Part of a small language model's weights: 153M parameters, biases.
Each number is 128 + 24 x the weight over its row's rms, rounded and kept within 0 to 255. Layers, rows and columns count from 0. The size above them is the row's rms in percent of the matrix's.

# layer 3 MLP down (transposed), 4096x1024, rms 0.0356, rows 455-479, columns 832-895
size [114 104  93  99 107  97  99  98 104 104  97 101 101  96  93  96 101  96 100 104 108  96  97 102 101]
[[ 95 156 131 102 162 118 129 129 116 111 145 123 125 127 155 138  71  96 154 137 123 142 120 121 136 151 130 107 153 184 105 102 115 132 163  85  95 137 127 180 129 124 145 159 134 162 108 115 121 135 115 116 137 135 161 115 109 144 123 113 114 127 152 117]
 [112 122 106 131  98 141 117 153 135 164 167 141 145  95 153 133 150 124 127 154 167  97 104 156 102 100 144 142 175 140  99 154  93 134 152 104 118 129 128 161  90 121 146 112 153 103 136 146  89 136 145 157 167 110  83 154  88 116 163 145 109 120 156  91]
 [ 93 101 107 147 154 183 124 138  94 145 162 152  79 121 143 126 114 132 165 138 106 138 104 119 126 106  98 149  99  87 160 120  93 131 133 118 169 132 118 160 137 120 145 152 151 148 129 107 141 150 118 151 151 107 144 135 158 157 163 115 107 120 115 122]
 [ 88 142 135 138 161 117 167 156 137 137 143 118 112 161 147 150 148 139 134 155 149  87 144 147 111  90  90 168 139 146  86 115 161 126 181 131 112 133 139 163 128 107  91 157 150 143 121 177  97 142 154 112 148  88 107 130 167  79 148 118  96 120  84 151]
 [156 146 117 106 105 108 117 135 133 106 101 125 155 133 136 125  97 133 172 138 113  99 114 141  89 102 187 116 118 120 131 116 125 110  98  92 147 121 140 136 107 150 152 146 156 142 148  73 101 138  82 112  93 124 111 116 157 116 142 167 136 141 134 119]
 [128 126 138 107 118  98 147 128 143 101 157 134 136 135 172 154  95 113 196 126 141 163  78 140 130 128 116 165 121 112 103 135 143 126 121 130 145 133 124 179 148 186 157 123 108  90 116 128 142 114 171 147 146 131 125 132 106 124 133 136 160 115 119 117]
 [ 97 150 137 124 139 110  89 168 134  94 101 133 121 183 111 150 106 146  65 161 116 102 124 114 144 183 140 153 111 128 147 103 128 137 153 127 131 139 171 174 177 119 158 133  96 143 131 136 129 156  92 156 137 108 135 151 154 131 127  86 170 130 132 142]
 [102 108 110 101 141 167  67 147 141 171 154 113 120 101 126 152 156 114 105  88 170 101 125 165 117 139 122 177 132  92 157 157 124 129 155 116 107 165 135  74 176 112 145 113 169  98 121 114 164 165 101 139 116 148 103 137 136 141 117 125 203 116 131 158]
 [ 85 100 118 153 140 121 107 154  99 146 143 114 151 114 123 152 111 130 150  98 152 119 127 140 127 140 134 110 107 103 125 130 183 105  98 132 161 129 109  90 120 156 142 163 173  93 179 134 125 145 108 115  83 125 121 130 154 126 117 110  88 110 201 160]
 [172 109 119  93  91 148 105 126 141 126 119 120 115  68  95 100 119 131 127 112 122 110 124 128 131 133 109  87 112 123 115 129 101 117 122 135 152 108 143 135 128 173 114 118 123  89 125 127 109 115  98 136 143  92 117 125 124 110 101 131 104 120 144 137]
 [113 111 136  91  79  94 108 141 135 118 110 103 128 122 149 156  97 160 179  91 165 123 120 147 154 159 137 129 140 128 109 119  90  95 166 122 127 106 136 187 112 118 138 131 110 142 139 122 168 127 110 117 166 125 142 102 142 154 154 136  84  93 150 137]
 [ 97 128  94 105  86 137 133  76 116  92 124 116 116  93  67 138 135 173 143 119 138 150 149 100 122 125 130 131 125  87 130 108 163 150  80 134 145 139 152 154 124 123 173 118  96 140 112  99 161  97 138 156 113 138 129 159 114 125 155 160  95 121 162 152]
 [126 114 136 154 156 150 149 167 129 170 164 142 134 100 108 146 134 100  78 118 114  89 132 144 159 140 110 148 123 140 114 136 130  84 166 156 119 115  98 126  96 112  92 146 138 109  90 114 102 191 119 145 124 103 131 143 162 122 169 134 114 165 115 139]
 [153 145 134 161  94 136 128 138 189 102 127  88  98 121  66 114 140 145 146 150 159  92 135 142 161 118 159 103 105 117 153  83 146 152  82 135 118 138 135  96 120 145 172 154 122 128 108 136 130 106 161 147 157  92 164 157 139 127 119 143 126 143 103 133]
 [147  98 122 170 116  99  93  94 141 121 125 165 159 104 129 107 204 166 130 108 117 125  82 118  91 154 139 147  91  92 132 138 102  90  92 147 141 122 164 104 171 128 132 137 144  76 115 111 102 129 116 130  96 161 130 101 140  97 138 105 162 115 127 122]
 [120 133 111  98 161 123 110  96 124  88 117 134 113 158 128 181 111 145  91 120 144 165 118 126 168 137 108 123 130 142 137 142 115 159 146 147 150 144 140 130 143 158 143 128 137 137  94 123 132 103 151 124 101 151 105 102 138 127 147 123 181  90 139 160]
 [116 135 106 131  99 154 137 104 151 130 104 111 186 160  99 114 124 158  78  92 105 152 132 111 140 145 177 140 119 118 125 116 153 186 121  94 109 141  74 114 143 160 144 113 148 150 165 121 156 122 150 131 116 130 123 116 129 155 145 113 179 147  94 127]
 [108 148 120 168 159 112 140 130  88 116 132 183 132 178 103 109  82 156 162 128 138 107 118 126 125 118 198 147 122 114 145 119 141 156 146 159 126 118 108 144 152 159 126 104 164 153 133 127 109 162 159 127  89  95 117 158 137  96 114 132  87 100  97 129]
 [126 155 132 181 118 135 116 103 130 123 141 131 121  97  84 122 167 120 100 101 162  98 148 171 136 144 155 112 158 196 161 113 111  94 124 127 112 136  98 124  89 164 142 151 116 136 181 128  99 129  89 118  93 148  88  99 143 128 107 126 166 131 121 144]
 [136 130 113 142 131 156 138 135 128 161 120 118 133 150  95 142 176  99 110 127 133 149 101  86 139 119 129 130 170 142 130 161 134  97 107 127 169 149 101 133 183 138 141 136 163 149  89 165 131 154 167  90  95  95 111 130 137  97  98 128 110 119 128 127]
 [142 115 118 185 108 131 113 104 162 180 155 118 118 115 114 160 159 133 111  95  99 148 110  85 113 118 102 125 108 132 126 202 117 142 120 138  96 120 111 136 136 137 124 100 154 149 144 156  98 164  75 135 152  93 139 130 129 139  87 172 139 159 174 109]
 [167 107 132 130 171 188 100  86 104 124 107 116 158 158 132  98 136 128 166 160  93 122 116 130 138  89  94 123 170 119 126 113 131 120  99  99 154  65 107 106 146 176 132 143 122 157 118 104 143 178 108 150 141 146 135 117 136 100 131 112 153 149 164 118]
 [ 90 119 135 121 126 139 104 127 131 145 137 169 140 100 122 139 130 142 130 118 147 116 123 163 175 104  98  83 139 110 175 104 137 131 146 137 112 150 103  86 170 120 144 140 127  99 121 130 140 132 158 123 108 129 116 129 150 121 126 119 158 103 127 161]
 [ 87 127 150 162 149  99  69 122 148 112 127 171 160 107 152 131 136  84 168  99 160 152 124 146 116 126 133 131 120 104 144 172 138 135 138 168  92 175 154 146 149 143 119 151 116 114 140 161 139 137 117 115  72 103 119 122 133 128 133 170 160 130 125 144]
 [100 170 163 124 130 133 145  70 147 152 146 124  88 183 128 147 126 127 110 127 141  92 126 172 120 131 143  99 129 125 114 129 133 138 122 100 139 124 115  75 132 156 128 104 133 127 143 151 136 130  87 148 135 145 108 114 101 122 133 119 134 113 143 133]]
# layer 3 MLP up, 4096x1024, rms 0.144, rows 456-479, columns 832-895
size [105  95  99 102  95  96  97 102 102  98 103  99  93  98  94 100  98  99  99 108  98 102 100 103]
[[120 145 103 132 139 111 114 128 168  89 109 101 149 137 145 135 119 109 140 137 189 190 177 141 117 138 136 119 117 111  71 121 131 132 147 106 154 118 135 155 126 126 105  93 140 112 114 126 109  97  91 149 145 128  97  92 124 134 159 119 142 123 136 121]
 [142 147 111 156 120 139 120 166  93 121  96 149 143 129 111 155 127 107  98 139 113 175 113  99  97 117 124 132 115 158  96 152 122 109 110 145 163 147  99  57 105  52 130 137  86 110 162 111 140 146 155 131 106 165  87 160 110 157 112  75 150 128 117 144]
 [136 143 130 153 119 116 126 124 148 116 146 122 117 155 107 114 141 135 121 116 151 165 116 131 127 147 127 113 113 121 153 137 190  75 130 143 163 126 135  77 166 100 102 142 162 106 179 113  87 124  99 119 155 141 142 174 166 120 163 145 119 132 109 137]
 [136 119 144 137 156 130  87 145 106 132 168 127 152 123 167 152  96 137 109 153 107 137 127 135  82 136 118  97 123  87 152 121 133 140 113 111 115  93  98 125 105 127 160 112 141 157 156  90 120 157 131 102 135 102  76 133 116 135 116 140 145 144 120 153]
 [ 85 100 111 117 143 146 115 158 112 111 135 134 156 174 117 154 111 147 152 184 153 134 164 138 158 120 185 136 149 124 152 118 174 110 109 120 131 116  97 160 140  94 158 137 123 104 147 112 135  80  95  89 132 134 150 125 146  84 140 141 139 165 113  80]
 [ 92 141 111 111 119 110 210 124 140 136 112 139 124 115 137 168 130 168 156 143 133 144 128 113 153 163 101 159 101 147 148 120 133 162 128 129 117 155 126 146 173 112 187 101 127 119 131 129 112  96  79 102  98 108 155  74 134 104 146 151 164 131 110 152]
 [120 139 101 129 115 128 100 160 120 134 144 158 114 122 108 103 139  93 107 132 106 125 149 169 145 109 139 165 149  97 107 121 117 143 163 115  99 137 125 137 122  98 126 128 157 112 123  98 115 157 122 132 146 147 169 168 118 104 139 128 137 163 103 130]
 [ 92 124 147 126 151 166 102 147 150 112  92 154 164 130  96 137 144 145 102 144 152 132 102 187 134 118 119 130 155 192 113 123 146 123 135 180 138 190 148 168  95 108 111 119 181 131 151  97 126 131 153  94 165  99  89 120 157 109 145 120 121 125 165 103]
 [156 146 149 159 128  99 134  94 126 131 129 130 149 138 151 110 131 154 146 121 138 132 130 107 112 117 150 138 146 138  93 148 106 133 119  40 120 127 124 155 108 103 100 144 152  94 116 108 189 133 124 129 113 118 124 126 151 142 128 127 127  88 138  96]
 [110 139 146 183 170 134 160 154 121 125 100 108 124 103 162 139 105 131  87 167 154 133 123 125 131  92 100  85 160 107 147 122 127 119 150 100 143 110 174 140 107 150 135 128 137  96 180 117 127 150 156 110 139 150  93 172 138 124  88 130  92 119  59 163]
 [ 84 125 130 106 150 122 113 149 134 188  96 130 132 141 115 139 163 115  52 123 181 101 144 154 136 128  81 105 114 138 112 154 142  84  60 132  95 132 126 152 124 147 137 151 128 167  70 104 115 157 106 163 141  94 135 146 102 131  94 136  88 101 100 100]
 [102 126 136  95 158 133 172  80 119 177 108  79 102 109 173 152  77 174 132 151 151 155 159 133 102 147 133 118 134  89 150 145 117 126 124 109  81 128 103 132 126 105 117 106 153  88 150 173 114 124 115 154  72 133 135 130 127 134 154 125 114 119 144 126]
 [100  91 168 136 130 145 134 138  86 106 132 106 160 137 162 103  86  90 135  98 109 152 170 146 146 143 131 105 127 132 151 157 128 163 147 111 128 148  95 144 158 123 130 169 140 151 130 125 103 151  90 120 113 155 151 104 104 130 121 118  72 161 132 100]
 [143 151 111 138 145 102 141  93 148 174 147  86  99 106 108  73 182 158 115 163 103 103 127 123 101 153 145 118 168 106 150 115 102 194 108 105 111 103 119 113 128 132 147 128 137 117 131 114 116 169 138 147 130 130 156 118 117 124  99  94 138 128 104 117]
 [107 162 110 105 116 138  86  79 137 117 170  96 136 123 115 157 103 113 131 155 116 102 117 147 121 106  99 144 156  99 132 114  90 144 141 145 155 150  88 115 138 124 140 112 106 120 206 153 153 143 117 166 138 125 124  57 132 148 103 109 132 130  69  77]
 [135 155 167 152 153 121 130 115 183 128 134  60 153 135 153 139  84 133 109 117 147 143 128 130 119  62 115 110 135 129 131 119 184 138 136 151 140 119 135 113 147 150 100 139 118  84 134 103 102 126 111 130 115  94 100 141 100 141 128 184 133 166 121 157]
 [116 140  88 107  93 115 182 172 184 106 134 153 115 143 160 157 121 156 122 115 118 108 100 128 142  98 126 145 110  80 136 165 133 130 139 113 109 151 101 156 117 106  99 158 113 106  97 136 145 122 122 158 142 196 117  91  89 122 129 162 114 139 123 123]
 [100 124 108 112 129 185 147 140 121  91  98 157 135 134 111 110 141 110 110 138 113 167  87 152 111 121 114 124 131 126 152 120  99 175 143 138 145 159 138 152 147 117 123 121 115 154 115 160 152 129  81 134 142  89 140 169 160 121 121  87 126 124  70 129]
 [109 142 154 189 150 154  87 128 123 108 150 116 100 141 103 121 122 110 143 135 135 115 141 166 130 109 112 115 117 100 134 126 140 128 100 116 178 115 180 120 131 104 120 148  98 126  90 137 124 119 134 120 137  93 117 131 102 107 104 185 135 136 150 118]
 [128 112 157 148 145 169 130 123 167 175 139 125  91  98 108 141 180 124 113 108  83  94 149 132 117 112 151 161 123  82 155 116 111 142 112 125 128 149 144 105 110 131 118 150 124 148 172 155 147  91 109 113 152  82 138 138 149 151 136  90 168 151 125 127]
 [155 139 191  95 142 180 120  85 133  95 119 158  89 124 157 108 128 129 105 142  87 127 141 122 154  90 146  72 104  89  99 119 148 127 175 114 135 157 129 139 160 108 148 134 140  98 199 105  69 143 135 126 148 138 156 124 128 126 155  41 131 114  83 128]
 [124  80 135 120  99 131 132 124 122 112 124 121 124  91 106 109 122  86 115 146 104 137  99 119 109 154 105 111  67 116 133 137 124 114 138 148 136 117 132 135 112  98 114 147 126 103 144 139 134 132 133 122 111 109 106 130 128 105  87 105 114  94 156 150]
 [133 111 159 137 133 115 111 134 123 137 146 130 157 117 135 173 136 119 127 139 129 167 101 169 122 170 123  70  88 139 142  71 168 125 138 158 104 141 132 115 140 185 131 115  61 135 165 137 124 100 149 155 107 132 109 136 116 196 108 174  90 113  92 148]
 [147 168 130 126 128 117 164 115 113 140 110  86 130 167 133 161  92 107 128 151 150 155 161 169 144 130 126 107 109 127  90 144 160 124 125  59  98 127 127  94 119 124 182 149 105  91 148 153  93 135 124 137  97 123 146 124 103 104 147 122 153 132 132 125]]